Weights of a small GPT-style language model, trained from scratch on English Wikipedia: 402M tokens.
Each number is 500 + 40 x the weight over the matrix's rms, rounded and kept within 0 to 999. Layers, rows and columns count from 0. Numbers have three digits each.

# up: layer 6 MLP up, 1536x384, rms 0.0909, rows 1317-1341, columns 0-127
# down: layer 6 MLP down (transposed), 1536x384, rms 0.0248, rows 1317-1340, columns 0-127
up1317:457513505512506514535524502555460431495473499442425483467479491472545509447446499607562471517497550520430462470489568467504553512498500483520458546479476511526510477484493541419543549507493473504492494546556488493484496467525459512547486532475462510534470457488509539501517442487550536488466563562515469521545443515511483425454525551529510424524549478513505467510461424546502413444525
down1317:564396523533526523477516583505466513494450510487520436518457520532476536506568508429510459487528453519493486503444486423514497548422565523522530570517571497500507495472458539493531486519395497524474484482478544536521477423520519542489515473483559472554507504530489465473447483547504502504506572447523615530590444506469516448536520554444474507619397397444532515460550513449480466481453
up1318:466477486516488481470428450556549452473555468456501509483560487423522537543505520523448534444521442517457533516464521491515528536551429513490566498554476506494479518516485509515475514491535481543485494539561516459556461421480474477509483524510502430575568574441486474505477577578513473485462514542455537528559544414536564495468493464543511505453589523571466431535555600484537504525500
down1318:539425423499476479508483501496466539415479535444409512547555478458502512552504460582476518522487522498572434456457488466518529494564538483530485498534493502533523457403481473457541540507493506513529507518542624528481472546553425511495520424552515548511546461493480509496550510492481524425471525533514532477487459500559608531438534491475433494458518550547428483449485571518520477473482
up1319:573442542479529502505514576535573463527485543485474477544498514545494490424505442504482435457428479466544509511563512593555519523444487511489511393472541472457580437530519484500499513531513520458483538530553534504495538502570532475521454469592485545478493497463503472502475486506440468501489524494491480456454468476512551536496461413453473463500424508443521505543503574471406468523508
down1319:569547563473514484536504507549566488462455475531480487532467557509440461562519463535436491502524504463517477517638520471496548501565539496465457462476432504542475466508549430419484476467478466447566527551487550482468467536520488425530538473468487459522485550501550519526517491473501605535466569496628509502498573610492531515453544420471488530561462422444585565485521522515482490500460
up1320:511500501526502517542507475494508529475463564591437479529528484513462474464496492494477520487544512524482550491479536527468508495449549535540479495466535551461480541567487492497445529530491546521473499522491470489546505477531516528471432459496542478495497571513418454415537550483462493506513486538473500489524452547445490518497488484463529508479530448493483447471565517493460473466495
down1320:527514480458492398506523483517557492491540544472539474541505514425513484586544439495457441476515480427459558486479486483508452459494445511540506466483534468486546460459462520530495559501533447460508456515542469392519524507493541459529508509477504505483524419457474520543522484522527513516453486486548459467495490531496552478487520492506490541478510535501498515565543463477493529466451
up1321:510456536478514497508460487543503515486434578481428475493488535482560401547538514481531487513509478495539520453525534427505534532551560522502429511475454537441580486479487479484590552513506533533517500528498427465454515531471580469477528527515516420553508564507524606536476564439547485502513478528545513475493514516522555472464505455484520504506534457502446486477471483520479545446464
down1321:501497468478518493537505507451524480484517524401520401540539482478416500486533457481485483523506514380580517541544482523510433462513503488534487508531498551490517510479475520542472530478477551500519549469479548448474572481536484485494568536439494509417505502542497549574495468580527512493503512467540576548486499470497484535524487510486459500505514519528497433419516497472565484460503
up1322:518489518513469429470494500485513505483567449489486492475564526488462510534491449511489534507491550534506478503443578471475523475481523554429491558496539529513492467521590508503452539462519459554532496480532475496564475455401517487512420457483559460489511510520532554506487450459502486480467454601476550509531497527433540548507528493501544469512524529472531513612479541499527501502471
down1322:532532490509483581446469497478530602523561471456553510520498486542379472539495519536489498540492507563528464528523447578504551539485466536452440514549468517517504485518528519495518485471476536502476483483534522469554479493484564478467439490539553417519546544423509511523496469449536475455523484568476568519486542541494500496480539477523528531474415514480473489490561539450486444484444
up1323:494494564529494509556515561523517497506432469526517481509498512567427594449433459484481564487455564536497494514477474489479481512495524488536446491513481416493513501544499579524510527465528509461504445530486532409495497545502463589477522497530527536512496546514532512513502499546474503533502493441518480514438509458477462449496509478458516463645485530479524500474471558485476490484481
down1323:495482496480501515503502482465542531548578518526425506489467551522531477477454522514535507519536488476492565472558564482435496413530489461509493429503477530524463444500459452444535490457509465507498488502537427474467570502459520455512502456493555442492439504538538531477497459473476510388494494462502463505502459484520533479493422451501463451489539501505496615520538489438536531569438
up1324:599516512608483535442493519534459553408541487568480490437531628397507566515477472500491393507495457492548461467429488571507558461516507487479485531515429529475503534485502489596527466420455460476453538448527480438493524534503437573426474417397525503488427489516489497500496406474493452505531523507436437483550478565561554488469557464424506589519450473469489493604529480460509465498492
down1324:521484449493445516416528443538511512459521577552504491463523629440455512435475546538489415526488492509498432481414489479443511500513535528537533512479545481530615566505468540555479495524458501532493501446593508513505535444458450479423491458460553561467499448467442528558548520511549462436470492523527428457539484560487520438478473547550449520483440501451485451499532496492499486509433
up1325:558464559472466498495495527468586515515504521493465496540449465563551454466532489496588550583511460497531474472532492515420519525501529484495498518452460488496518502513488475486501512488457510484489435454470540522484487499516481520477428469527515446496513537522454573496481467545534442509484505501405483485493452530509493448414450490500583485511604504518481464406474357530454508543486
down1325:473514561486526589435481506479535508556472481518509482497475441392490454447487529489496552499531438450518436541560520477424392539452485467561459536548512515493481474557463524501494535516490535526536463558512487459501622545543473521531514493439534487540473518499513473443496474507485468479544430477598504506493500594509425483444512485447506503513477541559459510467557573511531494528505
up1326:442454497589448528522476463497485563553526481493455607497472496478498470568465535568513552544467440463493528445430474507501572524523497457522544523555462431506473477500512413506501555432505519507455355526581551503531507496447549467591482474463492469501527481479491514525543496464450465450476445458470453509481481457494483531493497529536551582472478431510488559516511473534493555509508
down1326:460511479436610480487439490528447524500445483543532483531485509359506451428551479477529517450510561483432497557519414438514549510489509543516535494398502446501504522481440558501493471506481519503560405417472435467495518523541532449462479527547535527473579486537498553481537495407512494542509435522522522457493472514469445498530499540491453442480597573547532549494517424515543488451559
up1327:443520497419544470595480537532586499488462496506514479430468501466635560564600532434413557518510500532501499488469551493523591484549474612482546482495601426529476504570532514540475509468480508507427557502485528521543461536562463490439536528439522459513430486521482472485489493485532555523463547471485498482460484481479516609546475538513504523461516493494511452541569461478567527533453
down1327:562538456509456430465501479471468508570447491507471492472450485416537496459485485540469533479553571554496524489556498569510439532468466486451511474556543489483487557459500555491532520515522460554473492485462494527509413505534501537554577500496528492445438472515485467468532519575510533479490457528492519518499530518505464486496467536382467561448500484482500502483580509570475538486511
up1328:525506509527516505546532552427455510497513507496481578511456518637530452460556446482475555543514573468511519472482541491505497502566482566513481561471552437511540463467481570557553450511460533547504510444523459513489527498439404466489515460471502497560500536503458399528490524514492441405544533504488401516439540502489546416563500442451541478609545478508430477527519511501570507481490
down1328:458463506505479539506511518585496531575508424507464443533453459494554557516563623504541523450491515530478549453538471491496542498421498545548509558516563517484512481400521484476495473527496493531528480499545445488540482491468522504533479476505522486497523542446446500439506494479431514450517493502415482511497521435515449567506434439465489498481459446594483544550425488507500498526514
up1329:502478588472508594463584436498487507520493547447521504507507469435487463435473472454495483448455534470513525485485516548513525468415526438498484517493422555541496577501534465527433447519422524485419456584502504457475516514446529510547518495469431500578496525485534486490547457536510514506540511431450512489541416544483502538547553453599500536462457512449618428485558477525557496500527
down1329:463460587432528514472495461427483537558543483481464475536482483595482503472454425510534523530542563482470489477507469476541414468447469532483440476443487523478576527459455549452530498411545550513558532387517435424450511500501520520430454478487538479517475460501537482531379467471521543494472525518436568427509458552420553487500515470487511501520509515479458471521560500488453527576453
up1330:542471473510525554480475565508536518465453508487451462523470477481522474460545443554481469509440473530518448587491540435453481482532510482491521566487501451491485466524409517540494476497578444490568496480499565517551515564392548499507496474572503532471502482518506465493468509493517508524466479542509556381509542476549476472488557520548454497539506441558504464487503529491475498492557
down1330:521515511517507391528498507554489551494547441571493547465513455526449472495514448533496490481517444580494409500490481456497503439514528514457481530506457467553565475482445509554525474609514496633485508465514480449504490455558484525516460484500453545517541469498565496499502544489542515537522409491551531478489527472550468534508429528472512485520474460529511449547469487482521523543545
up1331:502656529525531619457535509523445567475417499528509546452457557557462476463525578503550458540487439521505455500518506505459510495442473513415550530450471546476488426510557472468433496533526556545466540535585530461527593438523553513528496474463460462521437485567492482522509474536417542390478467444521481503498456496509508543490524463514538419470538500468517474512517454527587538549462
down1331:485470456555529522499491571550512534541516449482515485445557477526502482510475482489517505541506467575542506447623486482470537507498478464501474512453458486489516475484504537489517475582498449484515461452536492501496327523485465448476466559580509460544556560435501482527432561495490495561497508474522480506545494478438510478471456502453435556484511511529499624482474514454444451474538
up1332:562534448424493440492428441513531512481507520562481564463524484462558495515570506477503502478507517522541537515475480494538496524519513508506507494488506522530511529451478572501519363473520538486403593535503480502554500516500493538581493560474478466518545612553492432490522496516510439461543450488538597486539517519438391505439512500536486506463543520497470506499503407514521480483547
down1332:519414540480519571534484505469477471489537487532491491546500496479436501535542542490442505428452500456453451446496492495473427511509517485482428471444512501493457477485521451492445528478517543528549500491496490456536469498466520517461496516495456440450443443519496495563448551527481510437483491565573450474515506510507536523504567527503492527509547518487519528484530487458555539518446
up1333:491509493458452529468554530491464511500460519459405483529505534431554537481463492420541484477505464614477557501481555457534528519423466426452515488490533467514517493555574442481447521541500525483468510505473429573523509453557472502506537476454530489492536532511534543451455579464442509544424406414513573480448484415562495469446519475490579610529502466517562448408504532495512566536474
down1333:542465499494499526488468527422526514546551474520471468485447530464501572534580492471488535526521527489634516490595527495495441489448511555526484466522498482455511474511516477557502472473511459520482550439555561480474469470490493507574598517450475526391505463514518475563571489510517494499510492534522527491501513513546504524501551504586419463479508537491529436545550447514509569499497
up1334:491448478524458488563526524574524551465532473530518544486512518524490553446531460536437544502494461520517533451484601462534516505553412587478502502535518515534535663547524547500541520508464459426504547562501480498586499520436509517587459561474465464575481546552550458468512432447540582525471419435525523478451512445520470459527492553546499455557475495485448483482519551486521479502523
down1334:520555465479530519521505537504489477426541422420555523458537471538500521473488502535501499507508540457544468464519504455466541516479514485473524564565499477429491513558529475475503526552466483453486489452399519514508495532456481568506458552432531481446385499527520428560534479625495567545497569499514525478421491514525513513492524517558491460526578473474444493508577510523394490482558
up1335:431525485528445552445531452537531555513505543471534535453527479527484483521550521470500551525446454503488538437499500512579504469573484482466472516502488518450468527493508499589548554467534484524402533464482457561468490524560535540506463477520503496546500532453580476563499509437479429545552534471456521483472540466516541537547513447531440504500492461575450529497465484473473453438487
down1335:458518481550477493477458579450480482524568530508520482513548489417525521447509461556453495486460540449496502462526510517491439410550463514517496555498520533504520576537471483500488482472544441525510434491558521560476533526518480518477470463548445475516564513562519511513497473540522537459466503468484537438479488549466483493419497566597467524490398491577461425500488429580500545502482
up1336:492524487502528503582473542512516494507537490496501478539588536497459515478468562547477516518499528401539515572537481458489481514487533504472511424487460492520509536470466472499515429490498513496437496474465493478516514559506484542466448507495489540622514442540534519438522489452521537501428458479451541515535576571524499520472436458485549521581485489475562526490534603526491444526531
down1336:529493462455488453483535498514527541511491526557536444469476467486565512542519479407540493483467484522426447467474492530621538516494504466505475504503501456433510522497499521514477515510426511470523451495527499521542475487506499530449516485496483542439477533441546501480479460519470464566552521509495529504477469452470508534555555557458472485458572471476469440472437474482491553461468
up1337:482420512492423540438556446554545504476537538466415507508472515510481526521585518450481460519549533576523569511494502512521585561490517515464478538473480480525533531523500472509433440511490519510438540545389483497503551507422540494541448480481510509496515482514452509500511540510475530492545518547547454603482507440491528534502518453485448556502509526442476482454539476464522548550460
down1337:503536510483510498596537561527447486487504472523435498473502527511461491527520502553529521439492510553475482538476459421557446447511471486486503583508481511478486478481502540484480469435502495490492478530499525526517554492545469527450543577459507457567471468514493489541478542486505555435525565498488476496503523492484503484488448488514468504508512501516500420504488472495515527508527
up1338:502504504507495492470536524514493406506480556515452475522497582456481588468439449479511412491453514578499450478504521479456453498522488518476529509502499486519442566470497530496540568552546495538481454467524483467472538478383416473525498482505497512459537501480520513471474586577522434484446427494506478426529492549574574529569578484428533516476418510508473508498531524536513519531485
down1338:515491487518448563500531529555498505537515441475477476442484508480436517493457493589485568428497541514494517549474458516431533519546509515497460475564453484523505504450519567530486528483526515525495516481526510476513618527473460486490497462542457458459458507431507473482442526539507514547498547421560485557516491542555508483461556472489417511546492485570509498513537464468442473448504
up1339:541509496493443528503595531455448593600548479555515535498559573549500441532565457435485475480461504539493549523533489453537571500504483506489478363504469502563524441465455548492496478486478464522476522480529518544539493443540446507571509420514466523488500497548563484541473512438514572470515461576550536471507515556508539529561512540487544496525587473557500473453547506434530505427523
down1339:453480479471541471443540521494514487411467467540509453469512491527544500508498515487519444430502530431455481456520515463506498572538496453531495514614517570531482454548485571530529541507513479455477523473547471544412497509515493484505529519493556492466492482553525528465442571492499593524481466472460512494515511500498557496499535487523473514551524500510457497435499532534468451484515
up1340:465481480488478500535537585443440456508574543492441453438486620497577525535581526454522531500556492532538537475514513531534505562545521551453415563462533509466511437582580481473451464491434441503512524503558559496447514541544517511555531446408434449470513471515498510528462529496544516445531478519500468449540509499528470484516544522484464477484514449613525547598509449534557566498485
down1340:500494480536471503472577437547547490554462413557540459525503476506476439469497574497538527479457482503531460448495535506498507494506465533545456518528565554511448459521480525527501566551550548531448453519488496501546517561533506524529518485447489499491507490481509460525486463528489486425507587552581528558491526547507485579522454547489509511509461483475438519587545535538468457489410
up1341:450417514583524510482471499443501536457505443488514479535622533496474526529515471535490479433483471480556457523517471481555533529563424571496533488481526500509461482452394428501488576541425493552479526469574473466422523524514501482541460492430466462451506491522509542457418420477540503553439488515486436501480518475413520504493548503411489468561567481526504476519536399503511501451540